{"hidden_size": 160, "head_dim": 32, "hidden_act": "tanh_gelu", "norm": "layernorm", "norm_place": "pre", "qk_norm": false, "bias": "all", "tie_word_embeddings": true, "init_std_qkv": 0.0201, "optimizer": "muon_variant", "warmup_steps": 200, "final_lr_fraction": 0.0, "batch_tokens": 32768, "train_tokens": 229100000, "dataset": "wikipedia_en"}
Each number is 128 + 32 x the weight over its row's rms, rounded and kept within 0 to 255. Layers, rows and columns count from 0. Numbers have three digits each. The size before them is the row's rms in percent of the matrix's.

# layer 11 MLP up, 640x160, rms 0.233, rows 15-48, columns 120-159
103:106152115113166126164147101115108120143117125096148154105127164182166136078107120134112162087231140107132165062119200115
103:088056171108140163159030165178076110155064146120109202181120126098170122174094106175114152109164110148124079101141130151
102:122122114148098139112069086113106126122150085127152171120165158155092125175130129109135140072136151131072064080075105106
100:129135072195155125153072143107155109154107099103145095140159176135124145103162077129062136201165106113109082133137151131
089:125134172150125128105123141076160168107150141124126159151173114110129133147088120165089143177105177091173151101067131156
103:115057118087128110127121136194091173099145127114104115106143123134171084102149160131077164172087070130152104131088140098
103:170115119146127155087095137192121095136132160132123135075100088147138135201172180076186141145096125134207146123098126108
100:151154165152122146190116122099086085142150152150115118166108185071170150166170080094100130129088152137140158131158131134
100:097138164066119122098119132159124196184204091118149167123114137083153165128111146136120112120112146128148102168146065159
099:115182098203140095164144139121162123121154102102061152148137138093116119108097146114196147096175123131153166124128118120
093:069216117179105098143187160102130117160164106146136111143214100172161134175128090107120090161150097130119136111170142153
097:166108111108174087118122151135107159152065160083134140123133156140064150089123141084127110117122146143156046123121150100
105:181097133152030080152140180184083102130147154132075154138132098141137123169187095165083095178146123151134121114160089110
101:178079153104155167143091136172163150121149166189127149138133169123130067099159096127104097173116142121096095118098159111
102:137068083191141081139160166125168098147098127125096140138129141192142114082149180105152219145139118127149126154151102139
100:124144118100132153148166104145131140211132131162102160189130134137115198065077061108082103156177136166180115079080089155
094:052107132111052120081062120086145182137134160081185115175121115124086120122106150060093107134087094131137115112068085125
111:086096134186095066158149142137132119159086077067156105147125111163153143092171109161131149111124118104089127115127141091
100:102088099141132119080133174148112130121177088124123077125116117079130126202150092173097118084178124205160120163152168137
102:106130098110121140123112123142088162125125114081136115076086144101199156049172144112055088092140166116098114070091102135
101:095186114146105135168111078132068155201131117093076229114077181178120191118095153083128097127150124130173142124118146087
093:167150138139089119169152129078127065123121152082098093160086164145146178145174060163118179128132187115093135125111111155
093:159171139125084174165083107105158091105076074153137109174116138112112129159095112118116100142161071160148126114112090043
098:195102145137129091141149097138146139129109196131099128150151151100183141157090139133095128132176110113164119183117104122
096:134117138159101110114163123154110137090104121154162128208114108125132108076126111163141111059182132156169068104108149114
096:100138122059176154065154124146171152175111100110086127077119170120137125110116176098129136137123180168129138128108142087
112:117147085166151094071122078175193112154124152104089106104093217124155137125122091187170100130190102189164099110146109094
103:128150133159123125180182061177171126119078151144113147064124117144106135122101138141129083173091161132069106143117056129
101:144107092156100115147100120188090095151081105138131135111149133118103078105135201093107159112145076165141111118160143120
094:067170136175133135165176054126151173152128106086104016096057133150116101078124192135095116195138204196118159113140123116
100:140080071137141149114164062118092095156091093097131110091157134090159129151157142147107107092148141142098166073169100111
092:154133063122089151147100112160155146154059122091153189146197097157118102128058120119179128155170125096117107119088181101
096:160149147121147113066115125121148154167140145180126167147086140092156151152081148165072141108131157124115097134075115120
101:126049131125115127083112167134131170136159171120174105091140129144064074111103186128135166144129133163140101129101139114
# layer 11 MLP down (transposed), 640x160, rms 0.127, rows 15-48, columns 120-159
100:145187099141125073058135161194115186140088161120094154165184106115144148164118102176175125132092122141140142114154144132
099:121128163138148169157061177144092126139083115152153139190091106142182128124118143173134147137132059127123165116056171137
112:079188116209100089125172134104068163108152129147165067071169065115096131118140094144158108141111159143175075110087130112
097:145128200179188113144101125120152147103104105091115152137137166140104159090160117160101124205148099102078090137090079078
080:145195114155147081090151161094129074146118147076115128113098145165148141166203093133161134088102099118110095121114124172
109:103095092118146117049110140097109188121123139051165127116127132151132145141169144088161146162092140112074094156127107129
103:172140113076145177096083127163127184171070080090095123148127101107113107092130083076112132108082158130154110143144103108
100:126182123128209186125077187051107119110118128157109138132193138062085151145182082149152177073126165169085194092175113141
094:086096105143106106079143169083178195120082122105118128095126100134101149160138038150139098156116109136164149116116145155
102:109139192155184152121070135155148146137097145085090113090085150148152082095136155126158102125113131113132076170178141118
081:110144152085102165130106093109125113095083188103100128086109087173154099100136164182138083147142107133104169120114082149
101:086109131119127142126148117185080116103108078112188179124184168131115096150149134147156149129159137134151164134168194111
110:118158176124064114100181136096138102152094113110130167174080137162124100149132226204121072139154168152084188161183177123
095:120202149156190136090074092153106150102079124139155155126107075113083128118086095161115108227126098156093126127159136151
100:137130095133063126130100085130132098129131184140117131123139147169127133108152096120120120167123136053067173145172120127
100:139120128069121193139159092086162093059115157067099145125112092062192126132067101145151145200121137124073188169151092177
092:156107167167129098148072109086094119097078116157118168135134050122129111159100165136158187138073150049171142105118160132
120:148133125083170107134107095142077166108137134085119150101168160061146141138143144106112141147190179139128095159147154144
097:089124085088124123073180150089091162163129145107170141091083091170136150151120104170134155095161088154193086154125112226
098:119138084059134120066109088155148063146113124095149130100092095152117120104118131112128170173135127110078155126117068115
098:162114095131061177130158112146107133085093154165145111130172143158108149156124119135081132081093119105108132069093110090
096:113120132142147169157117153047153128150107119120136051144147098145090106127168105103131174139148129053081160137135160130
094:094127092078153167147159093098114169135132132111154111133148175099115139131107133186142124151104126112148142149171083238
087:127148116096096109160072149165154110061069122092123120115100167110096152136128176121084115113115150072111127078121174121
101:079103132109179119110191148092108086157140119189155154146136106161155124157075136063098180141117178117191173150123135146
090:159163141123116080160125114100146125080117100171082144121099139098177132102123115158137123173216155042126145087120122151
127:151153168086106122033081101169160137160123130140141125098157120086088154145144163138152099084119169160121170121130142125
092:061139126117123086093143165154122168126130143127109056103176158046096112144082104126150156135181152198081134180110140104
100:140091094084122128106115137166131100134107111099099158058164061164144152155107120124095104098092114135203152103168144247
094:171108132111099094094130202198088078065170153200198189101132097143115107141125141137179164208110115107107124152114099118
105:106197078126052110126118095148086147126118180110086158100170158106115149129127122157111128087103093113131120099138118126
089:126118178133096125140132175088156107121106187185081114130152121086100127109124175156120128177122122120090074115165115118
085:110115144074126153106120018141139138113111116139136108129128176079164107143114132160102094130114116110121075141129194133
106:104178097061164147134113097172127098127104133206106151171163145135128169150128148104107082103124139147153094099114149117